Weights of a small transformer language model.
Training: a variant of SOAP for these matrices, 117M tokens, 3571 steps.
Each number is 128 + 24 x the weight over its row's rms, rounded and kept within 0 to 255. Layers, rows and columns count from 0. Numbers have three digits each. The size before them is the row's rms in percent of the matrix's.

# layer 3 attention query, 96x96, rms 0.224, rows 37-77, columns 0-95
112:088131199112114089119136145150110138115134140113150079147150169110115150126133167112133161154149126125133168147084121123125068118109085089129133110147123121079124097152113121076168134154145121144115152126142141156106156126142106110106145123129116102129110118098152130096115095133121092101
113:161113119125113136128119132101146126172139130154081076111139121160162113111127165144159083098105152141120105101134172116110105145137157132142125114081152107113121116150140155126115055084096106108110140129124136116137165109144142112140137144136136120135146055159140120141162085123114127108
109:096153134145129157082144124121162154139168124130141081125107138124134094121157174136129122106132136136109156073137172118096098166121123136114156115164115127135127137177121130154103064127108106134135140122125133170136147137149119122088153159150152127120138114148176098167167134142140135077
098:132134125159124160123112126135118086139106164108122119133110122139116161107116108121121110126149095102174117141110105079106156099128134157100112132096125127108151131054121151128070100141150103151116154136095171152127107122144150155153143085129123179110128077110123096117162124091132101149
115:070142158102143126139127140151159093175132154158101120094108116149126150121096125148122155115122075117144137090161117083121084103129163082097123151170093139159105137131089144127122130122161110138109120172161118153127143097128142144135103149103135123133128099162106146148135109101147092136
110:101127128127089177142118105120128139115116156133127146120143144092139156144124136116115118134128173118157163142133108109084165173149126113116107073159156154107112153129163104151099157140070159127144140118147088104150125119155148102117130155062120122109167094165148126125151143104133121152
100:155158160129130139154133128106141108119130128082108116063112146135134130119138109140129100159173161102110122143173086143142135123095084116075116154167071114113124129133128094124120144146095150115164153105126102120141146093120155124113121104111131163148117131132120094141134076106084101104
109:157106147095118134159105168131109126127136140092073105157130143194142117130109098127168162107118153121130099161120112146109115145149115071102141101135161107117164109115113110132135144138140132144109117130130108126125140127079112168167113120106107096107180144091151124189122131127140120151
105:141135119105126145142124158118115104118159132171085093155126138134134138082123153142102136120137115140179113146148139144131132149135094092120096110128135139164123090132053147100127172122129072164151124100120119154142127082134111124109158147144116183097151137145099126121139135140133078164
099:133145184113064132126109150119148140157151128143098103143155134107113131088151098138100080118119120123113112154122149130152138154088179120152121116160101136161127131134108140129146115126133160113128130117115138102129131130164150180093130053102150163189114135138122161136118132143107146112
107:105113151148115124129106115170107148106194182127195112116121117132127109097087089106110131167139145079111114125147095127109130128109119109137123157151147181139155124127102150098107140121161127134105127150105116123148132111142168121141161138131104135156167137107127087114151147106096150165
127:154121067078122136126103145144161156160112139134120159099135104126110097148155108117119102138096161135115136125135119111112141118168142134137137112063143130099136127065111100125114103134112125133181144139142197115131117119136115161147110187127124150149156116162131159116129127134086105126
101:133092108108103179084122115147138122145149139130117124115133138116116079091106110122130136116129130128092108092101131111115168108154137140119098127119144137093142157101139106111109134092152089134188094070162121165119150194117134164127126118110124162119155144128163132087128156116151145146
093:143165151106135104101109097158131123102142080129148116163113113136138157160151110133096117115115114108125163109119092129111110147089080110127106127151146061160148120191136175133113117154174142115141117151151129146099130165144123090123156140113136138121100139116126135166105144160121160163
106:084166132089136123073156107125130111139133087147144133166149109156125103121108089131100103118097110103134148086106105115085159102114135142090107113133124099175165117190139126124148101102153139117135106112145160110131137112161116108123121111078124129089131129102127083137133149148150105119
111:138141146084111095094180123099146090124115127135149119140103162139116112123127113144161132110100130119146110155133125098125121107099119153112146124089141171139133121080134097143120139149156089141178181135131146090109127134154170153128086132163122083088155180140142152119119129110121097111
099:148171108128100118126137147141107131121152138121120120117115134137107122111099118101129128154116138163105139121125094172156148180112125114122086136129113130141152092091097158071147115146131086095130131154130156139097166187101073110102089080146130147111091120138144120118143132089165119149
099:132121126148134120117104136184123149127141142161110117175178144163124118160121128121156127137105152104106146110129167107134142098147133136102170110100098136061090096110138142091123136150137148106108110168180139134140118140128089155161156148122151142130182094142124150081135141137121113145
105:105162149128118101142105174110110164104172117104152106175100074136120197098139148124165109089120104139094075107157120161143137118143162106159140110123133136163123123109122134125099144153121142130126114151146138120128126158116130143138165135170117073141097143152141108150151143148131131125
111:091129136111137113136139129159133092064108088105139157134173146145126097170144105133121093113130109122144161128109100130120167120125101090127155122112144124131123129091075110126149177168086131103134158122176105103135137122142140172147115146106154161146100153145114119116144119096139171117
098:132144099148123120129152143117153152072136147069154128124096121118146141163135117113144143093128097110164106151180160147153106108168120153123088122126083128152153123202131118149119104093146153129157144173126096118130094115126129160111131153126134105144139087118115143149133148111148101101
107:137110090130142117120096134136083128079093122142108143123152093131161117140132118115114136081133144112094146115154119121114073113117194090123097124120126128119143118121138150142127128141131112080135140082158126133181181115165154164118130104146122099091119158135116119150103152127116072110
114:115088124123123187118107146140153139108122111133110100165134110144091109145179106101156162132119134121124145111107110133162103063155124096122120142147109141134179103140121098148072139116161105126148110091139125117156153133147112053153142139118121164155144122131119113115149129136160118103
097:185082131075146134112135110110147115139141176168133115120101144150104138168162153101198133127099164106126148083160140125104152167143111116123115122135108123121114139112149168124150129101153109164112155113145147132147097120128124141155125153166168138133085135107169124119109125111125112110
099:084080124126115125099130121158100097126133130134138140145115159113111129135122154091134124147091122125103096144155135125151101101108137092154136086106153129078152157148138136116134163141135131162147184136111152086113081115093138131135105098142136143135107140172136127117202128110114091090
103:106146132074077162131143122130126150152114129146088160149100148115113134122127150171125136140110169118116100184102126163122103114173114174107117108112154137146140151085121145152121137117100148121105160128180134140122134136119124125135123178108190153097140151148127093118120087112151124142
102:131145102110120133160153124176134106127143135101121149107196143155084167165129163098135105122123105119131143118137135173136110089157121154126135112186130123136128131125112111140144104131156092183156123103117118077121153105156115143119164117114124150155095158107085147119103154101151120149
114:152110126123130103171105106091123099126093141090146124131135136100118149147129126111106106174098167124147113096147128152128158094109146119107109146103139150110099150110169130119106059145100142095084117125150155128136116097111077110128133157105108108165134150158119120115138172149132119184
086:144121144132130145094137090103139121157158118183159128124105101108136169080110143135108170101133073165120097173144110083110145101109191110099131147121100138135110117115136108120113176099145142082111102140118139111139140153139145103114137090144117115113135100144101131104143144121129102100
095:166100129186095108154176117154146151136138113102122083123130162095115149144160179180123081119156135137069162092119118115134103132140098118108182121150117145122114120161131149112143098140103130097160153156125120156120150139140156134120094126108146100133129126105131093128145119120139131151
086:154135129159136148111122126072132095105141161145095138158099140144134158111123130150132099109141096152134119151143160164112125117137132150115148124111111145167075132129127091160127113110138132094125111170102127067142126137108091186138142083170143108162143103169106096118158146116150142138
093:188068128108083122135106151151174127130136140111139111129143137162123106151164118157150112158094068163104149167130135095102095116116138133128110119113124118134087181109104140130152124133174112159120138165128112143134139113070079100149134130118143134131140145116128125146155130114101129112
091:150135142102123083183133138133128128104160152156145163126112127139174138137132113131135135157109138122176096113090164153118123141128143105123101156131119084116164161162147123122136126132110131140086201123121134148136114170154112121095128066136113168194115138136104137125149131138137116137
086:164127138120119118150114123122154115112140138122105104166112133127111155093122128124118115130093102164125101164159118117125096144083130175162077110129073122141111100073153127132115120122111102080167105190135133119108133067132116142136157124136102142111134088115082106105155127129139120143
097:098151153162108122152137097085098148143151129127104135120131102109142156084122185170145171133137131130093131112079140126116160149136100122140100138137139107155135083098135104137168169142082120094108101102104126147141136137140151143100105131099145131145153102094104123098094141079126129115
094:141144137106108131143119142138139133117091123084140130118137102131136135061158075131115135100164164131153138110154124162166129163177108131131156141110096116140128157119103192141121140112113125158111112191132105102127137117112124142127115099130149128151113079146135144099173112111129173092
093:154165133140080125101132129133139164137145118130133138132062143144156120134104139112125154074119111119092110120143106132140095163112135125129152152089098154060128104141098132157114121101141136189141125121149157113143115126132099099151123154110118129104123112116127139117082172088146133074
093:115105107130109094088099189109147124113131105129143116157152110147123122183154143113158138101137109103158124144139122120112086141124151144135130149159103132147138159163167155152139071148108096105160137119096120115131103097165161145135167153187137116107149099115123104132135136103091110110
106:116130100130138107141156178109147134116122138095132148071127099132136166137132129135124099148138131106105112153147082130136114151072110152141165143147162075144107103098127139127139170125143145141171129129086152093132123145115158121054128094153157107136113150150149109119177123121138135104
091:144128133114139163112158101105140164122104123111133132124149160136110136129154111187137131149117150117130092107169136129167137121101101092166107124131150095154125203129136107105166109135093149093089128120135176124135116087144105127156136135115091156116111121151083139158155135132136170164
104:146121143098140175127161115090130153130116127138156099119123128136103102144165124137113147120147159112133138152104129118151128134144121100093161107104086188112116140177105135160156136081124149103132116115144117086148134167146137117115085103180102129146167116127136105150093116165087169150
# layer 3 attention key, 96x96, rms 0.23, rows 37-76, columns 0-95
112:082173143128154142068127139116110150120137131121145159121132098128134114150123119083124143158144112093150135115095156123111142135116109112125110117172133059079155093144129168141157149140137113137109108095089075159106115104112112117118147127107100112166165112138106151105114123122134089101
114:153121146168106122112170124164148137128120149137137110151128175104132158135126114105103137146104121115181162169137110133129139105067140131165122142107117117132100108160117103109139163097145164154113079104142137074111120155153122126080127143133148109135158118110145158118104158141088091094
104:115123101122148115162091108138137173175113117135118108135180181127111112102166120158092105132155149109161144100157128105174170159129101070143179159116147121094123116125143151130119120143147127143102159104130166157099119142092112113131098129156122118148109147152122131135167108125138128128
116:039125083117111143135150187136120138151127192089106146125172128138149140119104123144162140122106153141112085114154133136123142126115089158098161128141100123126157131156120125107117140151092135132130104093109107117124131102102161115137172154109116131141118138147149128092139169135158121143
106:120133116101104104142131147112169122159094151090118132156150089117136123109096111083149103141111153135110109102136137161094146096125187105120109145073141137151139108120134106121144102140153125133111117083129065157117114107128169094113116069117097100128138118101133133110126098115116121084
115:103132109147128087087145129153118093107109086137138135113138164158120130107126130152107098105142129107069116110145128091135118120109144115148106152118137121145123148139104121110136101125143127108083158090132160112097157126066073162138139069125173131127085157102154153117095113123136146118
107:173080115116140134131170104099105168117106113110117152138145115091118144151132165160155129126141142149094153122135075091109126119166056111166114131116130139106101141129112134155111115117118112138146104058133112178119132129139115106125147096103150138109135102140177145125121151145134114101
109:141151133140136137126094136126123107113131109155137172163134159142088121101123145117184142143126118093127143177128150130167089137118128153160102136111141120127136113113118095148186161107145073144107112161101089114124099076135112116143125130148108109153167137130098140059131163118143121129
112:113115081166093105133121112136129166158160190121186126149139156108161158175106122130133149182184115116101090142128140103116142138131165125117120133153106137126203147142165112133138146111143103120088118106131132153148127139155138130128138130117121151139121142138109147115121105080137120122
097:126083135156130136125089101132120141109141090110129091134128116113135191151134151139085159160084096172137145137123109149108176123174111129097147136133122121150143051139112103109108155143128121074121125103143082139140123101135099111090131124103118101095142148126157123132121145132145117139
102:142149129102126127106143168146145150135140138155101182150156168138124150159146112165125109103141135120121146123143101128120159106195094175127108072144116142135162122139118106119151148111148136134128120150158089129120125154102131146140159136143139106089080116100162097156138126060119116146
111:114133133136117136117133125111125124057129130115122122134161137153145174078097126099131153103144124116139118172084143109098097121088172139141086147138131055153120134146118102084126177125140171107115134121110083104106122145159150143117111112082128120122141105110110117136134113158114107117
109:160139125155138103114099131114158177100123163140147126114117165089114126149156113130180162125142135144116133143135155128114097126138161109133134108140141138135118101115136134107171159139087155092120144155102118078099163072116081122151114126130102106163153129155156134166120078112116112166
104:132181140102152138146137153106095096132145092168098120121148114126108108167142121117096138111114123156132121104123141100112135127166141078087145082116127104104140150136101178188163140177125130132126113158132138128156153138119108128156111123157118141154169124178137144125129140108141183143
108:116143120159128149189098103149155118126121119127110112104130108119130164105114069133126138104179120143115107118121121121187135160145126118067138151167126147111143121124126152129102118149133126134142087111166079151120174146137109134105156141175078102103149139110116145094136091142133137105
101:116137084095149102135083114138148131123103168111152144141119117092127163119162126121124149122140114105169114092061131163137134096109134123150167110102128149113113099113155112172142158105147123114093115130078126172092110161095102113124140095121143165122147133114133114144168102159105114148
109:175104151147118121118161119132128179151163117147149129126104143125111183136115140124137114108119090100148100142151128114151114109147130103136125103136100153144136132109124123116144129122086173119180114179081068155099126122148122161102117120135099144135179116070120103144098112142104103116
105:143168127134132162124120140132078130129131134122176132135104150120095113153118133113135060120139137132140080115144153139101141135117101105085178157174091132117128116169118128080169092125137115150149139160134126144137109101084114064159135148134113095115127123163154123126159121142104142127
114:157116115128105114106069118114123124118122150102117119127091125111115191125137131120129150088113114176132121150165118141132096098108166157126157096128103119122134103103111084096189095095106144126095147163125147100146106145145147120113120170084115161119126097095126099097130123132102141149
112:165138091109121076158105123130139089092109122144171135111109121111141148118094155174104135108086167155130134123126136129134089126183137125137117108151148099118102100122134095134148104167099133144147142160134129122065165157154124117128137089106172117156138113132127135142097093159148151133
102:094145171093143172140115128134147108116108165134082159169125126110152105136140167123134128144137111128124114141123084138103169107130104145070140129142098172123160168093109129160119136148135063122117144141140139148136153132156125135124078126111150157116079090105139142112124132166115141108
110:140110096124160146126095168114145146144146088094100136122121132120105122143141145158095151160114180140120129135108142131140171161132149159121131132141119151174134169125144124166165156119071116145100105099100130117108128145108170062114139120128201137123128121118112139124151102118093117114
104:143177146127149151141119098122160154146120170072151119132103144103102150083068145120109113161137119149130117124143087136147125167106135096104105093143142158130125146141111162082132116144118088132124087116167144104145121147127152122141152137122192105127117160137125114112113158127115092095
101:122141103173135130081162128138131123132148143158111135169161111108117128127128155146125135146086154169123105144093134186152157139129103127179131128130085110122133187129148171114140151136146100141102159132148175152137126105129157155187141149111105125159138148147126140149125107163118114160
105:128127138105149091112110135133112116134135104100149112124112112140135138079117092162134136130097114096157151125159060124125140125084102082135137131156122151135151143116118161175176138173189132134130152136146139144123149145125107121181133126150144123155134089128108107140165120079175144128
101:107145109145177144163133124152095104168074113095196101169136140147135073114139145107098123095114113145138148136120153110165114100113108123146105119088117096140134141117125130142088102105136104113085156131124131112123132169125143167135147102165112147143150111153104140106121129102159131099
107:099184160144153102168158127140135124122152117093094140162110115134169145099071108103097110109106117121123138149125130131073128141131093074146083140144134143144119147131164085126138121128092114121164144128134129182127154106148106128095100140127091128157088128128109142141138143105100119105
104:106118138125160124137178143130114143090095110105119120083124121166125058119111104131124089139117122120123137101120157106119096164153132107138084155149133111111163143160097136161132082105155148144126129129109104146169128105162147161083085123120102100153112130108147154111128102099159109141
087:173107154111098141128134107115107135113105157134092141149120176105087138116100141123112090159099157133143094079096128191169130111134120177138149099120128142118118162155161107102114119132141114131116123152130128133164106109150111168104095140129122119116140103122104106091139123157159078095
102:130180148176152195148138151111077077168117115156137149141146130161138147115072105141126161112095116118165105136134131132123110133124082127118099118156149147165128156134136150164145142127138100156152111084156104134141089116140118123115147124161110135170142116131117140109113137129166139128
097:147114117110120136090144107114071153112171126132113128133180119090079125151115140119140128091105147098116120129140143147167130095092131126118174136127117121143151103131114137113095130084117167140094115158130116082143135131110168093131100129125114163150157112065153127142110159095128132170
100:153157173164117150137168180120101156143120134152121155122149093150115135144116111139170157130142174125159121116151099131169145103155111139112115133088098162115103138122092126152139168087112082154080118155119108108117155103147116103143140125145121093127142168134118132154148139164126089144
092:093116116147123131089132086125174158103097097112131099131142167148113144105143100103148129142137121146127148139136116149142143118153136133120084147168108149122165121114124117080122120112104134111135102167132102169172132141123105149102119157094117177063163118153114083119090105160137109127
095:162127101143117085142109129135161109097126130155132095123103139163139100127105155131136119141134128142142094067114152141117152111108143114128120112126126138083110132123113117123118114109129159110150078157164074099149157116093076064125142151074153138134145131095164143107147119141092140152
099:135091085128101150112117121127116115125143172128098064089115148119108147105123126093094129127075148158112120158139145178177126131136122166120139086127116159095167072088118138100131050115133152129146105145148120119145145146149114135142152139135129115133125126141105122131101137134142115116
093:134129122127146142123155115093109150113129116101100144112149142117130157103123178135128117175129092196110155135105112111176152100062159111139110127121116087136148112093133104127123152164144149126140125130152094122120123149129155069160101117135136132203136124122096110132110107148144111138
097:120158140146156150111134114118124106131129152121085109144138136163117110161114113116153085173134064181105131127130140084099105133119123110114150154122123107134152175095085142123117082171126111089127172151105152115116115113130108128109176123182097121155101136119143130126138149095112119117
109:174141130126131127151139119131142142139138135095095105157152158069186128139136134113158115146131182118130114067141134131103143117149101093122160144095136093126138135132143094099114129106086141146118129123124106087141142113100069072108157128122141114124135107094126143122132156169088138112
091:143136137113153102066136131108098086149161153143144139129155102106151122146175142148108158124155145149149154148178168146134120070139157091114140083145143178146158147113154127112122126119141152115113110134131114116095113140100065110177118131110135152133143139138128132127130104129117174125
087:100107164107168118173104179131125104146091091102144110158090067117124149118133126108176144133116128104152158141079127124154161144167123143135106097119124112123159101125109140168137100131123131119143135113169143133151135131166167122127147052132135150117150134130106126139115109121130098126
# layer 3 attention value, 96x96, rms 0.216, rows 32-63, columns 0-95
090:122116134141111156122133135122100116159186126095101098130152112116101137083091121162134119135178151087118134148110107130154131135116109142130113154146133129144130134132104085108120177152117176116126119134114062117154151117147133140131134138117094128132118157129064173107150133067130094096
107:135122122132110110167054100167112136134161118152102139090124099124135112130124109109167093099113158098107137120144140170130096136126125149161137143129137161144090177120124118133119139170123134149166099085127144098127128097087117114122102145131141163090151123093173099115155145093132108124
094:181096105149093181149133124082146149115086098121098127116151125138143120126135123104110167127151132137141111131136137153092119133162121157125129135206147126105128176131130135136156143104144159124132129133149134182130156116116085142119129143135124141168140116065165122126083122129155114098
102:115103125142189108173135134126163132142088141145128138117146149138152092168110173127181104105153145169090124141104127162164147095118155091110149135168103120177098089127083149101159139142106115100142134113128146147140114128110155099115139162109142123138139104118125110128107128155164126126
091:109099110129125152142142163063134181140136117139109122163129147105099120156162126119136136181140138102117111107149155161090147136079114122136120134109110116091111164132115123142101135090112102133149111138145164101138125158109069143126146144170133109126155157132149118138169192135106129112
098:111104100126198149125133097100121103079117100162152111139171154153122142102123162112100134146140095106136134102136150128154130130135103113147129129136134130075108143130097134127128123104193099104119145177101181084094121122141122112101149136136146145121142171154146116117152122103107134099
094:133117070078102150101154131114148159124123124136167133106136090135159140148131129139089135132180129116160121070114109148112139122165122095119057144104123127099142119105130125150121113152140168144126140140142146145139124116120106082098144171110128118071112155105117158117135164137133156110
105:162135162128063085141114159088136150135108118181174102129123152124131101144139151162085144130168101134122131155149146150133132112124140124139124143146136152132090109132113135112125165185122137135118129120115102123173166124146150108125113163182090169131137106130125142077121091130145136117
085:125190108145133140127132148129152155129136124136129125135169139082164136119140148119148087136143140097171141159107136132128048077150104149127133120176109120120129097092134118099149091109091146109108172146116081102093125120123134127126115129159152099134117137085121135136147161116140119165
106:117154121135113119161087116152121124126106103142120123138136066108118082109167144123126133159132146144068117164138140170150124129124130115181156154106151149145113162130124118133106137135142092111148136182094146139152107102136137128118170153132142133139124153190128169084130100111136090097
093:145126115065144146090094102080156162146154107153136111154131145117112109130126167177174134134134159129111115127093191125136158172131118130131145105137136136151120138121150187116104127149088135129120149134127117093105100118126109147109177165131149134098123096117114119170121100149110128133
093:140078137092103153137121116115121123126158142121177119141097151136105132121150089112175122109131088070083118112158135129152163112097139104114149114133130071145137142139106122136126119151105124140114155111117104098131165090132128141097115154138159068146168148136129120168163163140136121098
096:136134148108098129155141160103194112105141115133153134084119140108119151155173152094124118131114134143069145093167107101139136127145130124150148105140163079128079097141158102188100106147152115150133111179159138129116105116117079150109157103155129131115113110148138122126138140125133122122
085:137117122143093085116135135102101128141117144157149128188117129115111156097145142079146106139092093134130124169075129137143113166137201105132129107122115124096119150128162126133106180117139143127135078154122166140133113128118091125132113099137128118118149136090149121154111134065102110125
092:121153125138074137111120116110135137095122144137164108130186151079162130132121123132127166116133176072119147146128124127113077095116126118120120121149125103158129148137132121140153080144107142103141130102133112136059111140127132118095153131119108113135170117069133111179119143163125132168
116:093165151163148145111109146110116110119093135093152070097106090150105145159101114080139113109127090118100138165129131119132121097107119107181137160192142121176124109123125115105168162117131112139148117110157129120104115083117151145112114101108112140095112091139130123136129123112149138158
108:127133118128100121079141133099096152157167130136167141128149126111147107177172144108077108191130137146134116092125138136126093172126121131147129103118120131146123091154125140133131101157159115101151120098120148105092145110156135122116111132145147148179187118148167156115122133080104109118
104:107120092147124069141141110178155137114119112138122080182139173135116121142116120139099135119118125141129158133100085167116152114113124093099142142090105138084097108148122185163128117125179097125091134121127114148112125122110128132104159183146115147151147131120144147131128155127147083117
093:119115134167121135143159154146130126130156127122161126149161208153174128118119138148135144146140140146098124116131056119112126110150115141141124137163097112111151145104118104144109131084139143147093197121150128109140112097157133105096154131110137159100107082129136143156082115150156132117
093:135107124121133142119135128132087135116087108126124100133142121150134101103137116140130167072101118067114130151149095096130088139134121160105144122103144142127121116119107186103113178117105132144107111136133135140100138180120093157137154163100096174118155112172145161117137141185140115102
100:091070100137113138121115133090137166156126137122141162115108099101143127116155134125126086165090130143087152117109094135099124163131122124167138141115108128145094157104152140161122133138130118103145114141131067134075111129149127121158162095148141082092150123156150156121110125133125069125
095:159152107132125143086146177141142118162107121131096089134115154143103133139160125142165122119090098142117151110106137169142113120173115101152121156095151055136130090149151119125113163088148148148106159122122113156152109119111118093113129092117132120117162135085159115104117100110120170126
105:118190146091121158105104128099147158087141139127133168093121119135139141144121094103152157137144164089138136102111138170173130136131105127102147144177158170138168081097134149124159154135121142103121112141120128130166125120137148091152107120128147141142160136128083084106134135098144154110
095:153111087138139154106116146111127156099139120142109139106154124118127104141092096146163137118133127150114171133145107138112120109156130123124152134138123115158072165086110143151124090117169117108120136160085126132189092081093136125159124105127111182132182141131156131081109143119142153110
093:145118133145146144154157111164092120147146090128140147183108126068116144121165136137102138133136082128169142153115146149118129113148122158134087138142147133139167138149105121104156197148117141104176119110116099119134103137160109119139105079120153152125162091115096139158167126129131101120
102:106162140151062129161177137116105131115107145109067135148104122131143155120107131120154123138105142114100134169100114116141137146157119166116114130121105100107130200090178092127139120114145159121175127139162143113094104134144124119115160107140121138110086099119142107104094127118147121109
089:133160108163128141142125138154129116114172130125148158116109175182141158092157136104117120125124117126117129141153124140109164124160139150125137127091124112157166127164089131088098077125157191097129155121098181118126120118092094126144085103111090134145117132134119141131154113147121090156
103:138135100152136126108088080144093172157125086120158121132144147129071134098162137115144166099153137126127121177172133152108117120118131133142150130105118144120152118167121084122188105113141120155113157116138157106109126126119140124129155077139109151124099132165100133150070126161131112137
096:160110125142098141140110137103175183118105143134121132128151173067127148176110147120139143137149113111089138132094101142087137175124123112142114134160179135098141117097113167154122140149117139111154129097111081141131141152132124153090132121126135099135162122124136125153174142184129097124
098:113063152174136122128127122160140160152164137184152169136111115163166137102137109118139127141114104142128153145132133134148171117080123114155140139117081131165153129140104134107095119125112156132084166120128139159137153110106117098107133146139110116103076153160120130139119143149098148174
095:173145132126153142109099160136112120149113117130138163140120168136131155093106144120156128129178121130136115129161122124109176120132117108132138113168138132156073144144116134123130132087090070120082120167128164154169153114148147169119129132090110140151132085135111167114134126101134186154
103:094123121156119127126111176110163097156119130117117102122114155115121133157105118127126148126078110133117132161153125148133099131114059169111139104109161095145112099124103138136072140080116083140114135128119121160147110141098118124110064093108116124128082117135131116138097071120142122147
# layer 3 attention output (transposed), 96x96, rms 0.197, rows 32-63, columns 0-95
094:107160105127207154122122135146157141113113138120150161133164108120092171138134160146152125124152130107112111129095143102131132106148140096152113153171127139126153094146163174133102149107126131145073120142139134115127104163105146111104134090117103143151131089074120099139170104152107144130
108:118144121130168151191099110100148088127109158099133138171120121124152152099117094172075126172138104114124129110098101084104148155101160103142156112127105156131113170117120122125122104107153104128118085179134112136135131163154093148137122122084130118118129123142168131128121102111098117113
091:161143151131117132117137138137098131117172146165120174089163123162100153124144151103118115102125150115085170145163100112098172147115168126121129115120111154103138093141140121128139143157140139105147101148129116122167134126135129139149189097088137089125121099173119142136159118081146121176
101:101146112134114138123162114119123153111143133138117126114145149143151096179187115130109137145082125137152175073115086099119147139149136146188119129106134123111158137104077102136103149117132117115133137184145113093117164109126106124135116118137168110162124161125119151108140095084128092154
093:102122094090128139124139147153093108093117159115142130150126151127119156112132086135136122126127117110140125121199118148097150172138085137107161127099166153141144131100130122078115107150149118090113109154147130142161098119142171146120095078143120132133076083165142165105135121121147120145
103:131129126136099161123156112139135111126156096157114122176129167080148129115098115105103129118122119118149174144124142203125133118126124160126110141113130112151139110147145140126079106110124108147138104121168162148156098075161118151129115156141121125140118093117104152114077063099121159140
095:157107181090134130136131099115121123123120125096122108146157159113094127119152155143128150108063094123106119139178141123107138098145109151146154111176110154092132103166146192125133091103099101128151130149098137144112107132108179167117125100124111157151108122128134141098125128100094128137
102:152113117103172155155176096130125172096151132123128096156156110097179123130161128124139128129104174136096101123129119097128132097095129137099151155105123120123121119143211091157166143124127109133156138130130140088150149124124108174123125106103121114162117142120104123171150167122143129132
091:165087097151097105121147135139112112142101098144117173079125102113116169136134134114115114157107139138121149111145107110151159155140131152112147189134127095165130130141125161140162154088086160117153100160114102099123129148124118128112135124151080104170124145104175152128158105112152157108
108:095132097156157138146148136123124125140154136111168122113134124121160097140091159169124101141109132106151091101148114124114132116103121140120141064118096099137159128139144106111062144109097123134124129112166138124129129147140141170121139131091107123170140120108143205147155094146120182154
093:074149083105060150153156126136120093129117154123131133143136123145113098134123116127119148131124141090116154153151113063105136150123113144111104106114123111142087125143136116151092127118129093179128108104139142106110135113090093118120105111148171161171147080109153084125122137091123128107
100:051124104136111113153123143124139167075082122142098115103126122151107179101141109163144127126124113106175129157118111159142168140134142167138151133155117154109106104112123110099116132133142096178142115134145113107128113138111083123171115136123166138135095084143120137130110129179140143146
101:164093147134133146154150117102097152097092159149098148175117111141132101111135119137107097109139137134139170124127123130094134068122129145076129124157113162142133126084100092149137110082122129143089157088137106146099080118137146118156119118128106138126089129137118202129134144129130112136
087:158144139115103166105105158165105089113155152113109125065123153137134162127144146118109124157149116126113095182112117106103137112152123107092149115080136169113150159098143117143111121144136121143165154075137102114144117145156125126107141094117142148105129114095150141084096106178108124121
093:145107096116124112148092100149125141123141097118093145127117121154081170137135119100129095130133133120123206100143149127140163138190137154125158131140135145169107161139127111094175157155139124169134097127115095123128169150120128170164113149106114107168137118137135112109173133128114133103
108:124075094162141145151130119154147143142164112204086156148110140118144110109132113155118163168177135090133178127081161133127136147151150146133163099118141114088122152121154150109115137117112134119089151160088102125139125142096133126152138152128138110129138139132093152114152144169112118126
110:100147137110142115112140147160166112157122110089103146170118116139141137139126112124141106117127123121109104155146112119110156108140113144129124108079129098144126131135154100120155151145150115101136092136123111135064082099096089147111144157111097106172092166110111209140125166152107144135
097:111148130094157108059166094090079159145121093107143119098071097116126117119110130097154183121139144134143107128136123160109147108131108146175155096111144166114148109102158091134118143114141145136138124132136105143138153131144154143113152140137120094108104126097129104091115093096136146105
092:125095126073106123115138131086144155114156114130109174100095089133068108124151155129117135161130109142161154118104134123148113147151121129151155144162132176149160121147139123142112093118116161120172148103142123109107122109113126091104135162109155106135089118100084157140130149073150124149
093:062140172103114134085142118139145134121152156182134139153085130150117112106144082122159100141128121099099115120111140124107108136128139159135128099141103111121107130138114098150112071145086143095142106115164119108148168129100180124138158117102096135124150127133116074144143117159139109102
093:134146102114143113125135174137125090136116119148136122107106121141076124092133167145159162139149167152146130168156161088111149122154126114113151087124140082123170136110088094113136121116140074096116127114154159126122081118126121126158141163090148158170102150134156157147142102143107139118
097:131119122123146088145145110139113134095117162129141144126146126137156103150148163151121156141153140127148170146124138121141126152176162161127136152108090147096107114135116168117166105150141124121149191124112169144118152138117144144074215144144148119124110119106124148142094108134152141077
102:132126137166143102175149118179116123083104144145110071150194158134138113131121138133114104113118115126146136127178110118154117111111134111170111110103109115155098101131087167141131117082114126124118094121107105087145174138083118121099112151114083093132103132113126127126137141143096109131
098:144126098161140106136146093140138079107126131103144122096094109091151151137163165112099087108155121094131127120133119136121173135140161140118165120114134141122142108168082119135153119111136097066119151135173171129139179124096130122141126125131123081098144133130113136176140099099094138113
100:118144122102117095129073151183140130103139150121137163089154088147166167104118080118115108181114186145158125112124138115126106132138138099136106136147147164136106132141184134155096120150119153108100126113128150098126138107145134141101154150120120127140111174113154105112108120137092131170
100:143120125135121166133079143152124161157150092188152148119138110139121121136173164140106102119158114140135152138161168111131071115146152095142157089124132171155143114135111130123126156108132137078152130119144095158094115156128121106097089098082145129112134107143117149122135097121150143086
098:136130128115118095124080134088132152115106111129076169157136119116145174129110109102121103112155151161163113108119116143136110125098135133169120168147109141135127124121120161189119124166127103073140115106150101155111144124119128178106149141152161149151163144156101177111100112149118123099
097:089113095140129119091130118124185139115156143136089133115147122101146086088139116091152123128147130137155074102144144110120136157161114105104122157153109113115129171103155147164096129141110146145131129115123110147117138125156101177152128162140129133102166090138120174111150165098084158106
100:132146106109111146119107162089069110145116135141147155118134143111079141105145118109157138150136156111127157131116109138159176135137155113144139110132078177118091127131113127139128149109126139141124085134101152050133144089135155166115105094116104099158076133135089135137160137125138122139
091:129121141091098110146174143116111134099134155126074111125136166122103181119148113146117200117146125173151086108110117102135116113135089140147117132178125116083147141167134132092123112126135108124106108132148123136144116169158102144105098146126173150135136137128122151113091142155111133080
089:107118086127151130158166156121152158096127114096139151090097136126153105126167120078117099108123125036120151105107128129144099165111123149140099157127116128135115130165124150120136108117119125112122153088094118097162117133103106117153167097128135161145159128113132172086104122130127133152
100:135103132159128119130160086091098128132120179152139085152119119110124142128108170112095101183157159129119140118129157141129121157109182142118095139103123115142141163080112115092136148184149100095110131114122147136128117126132138091099150115152129131137135125095084128144133184138160096113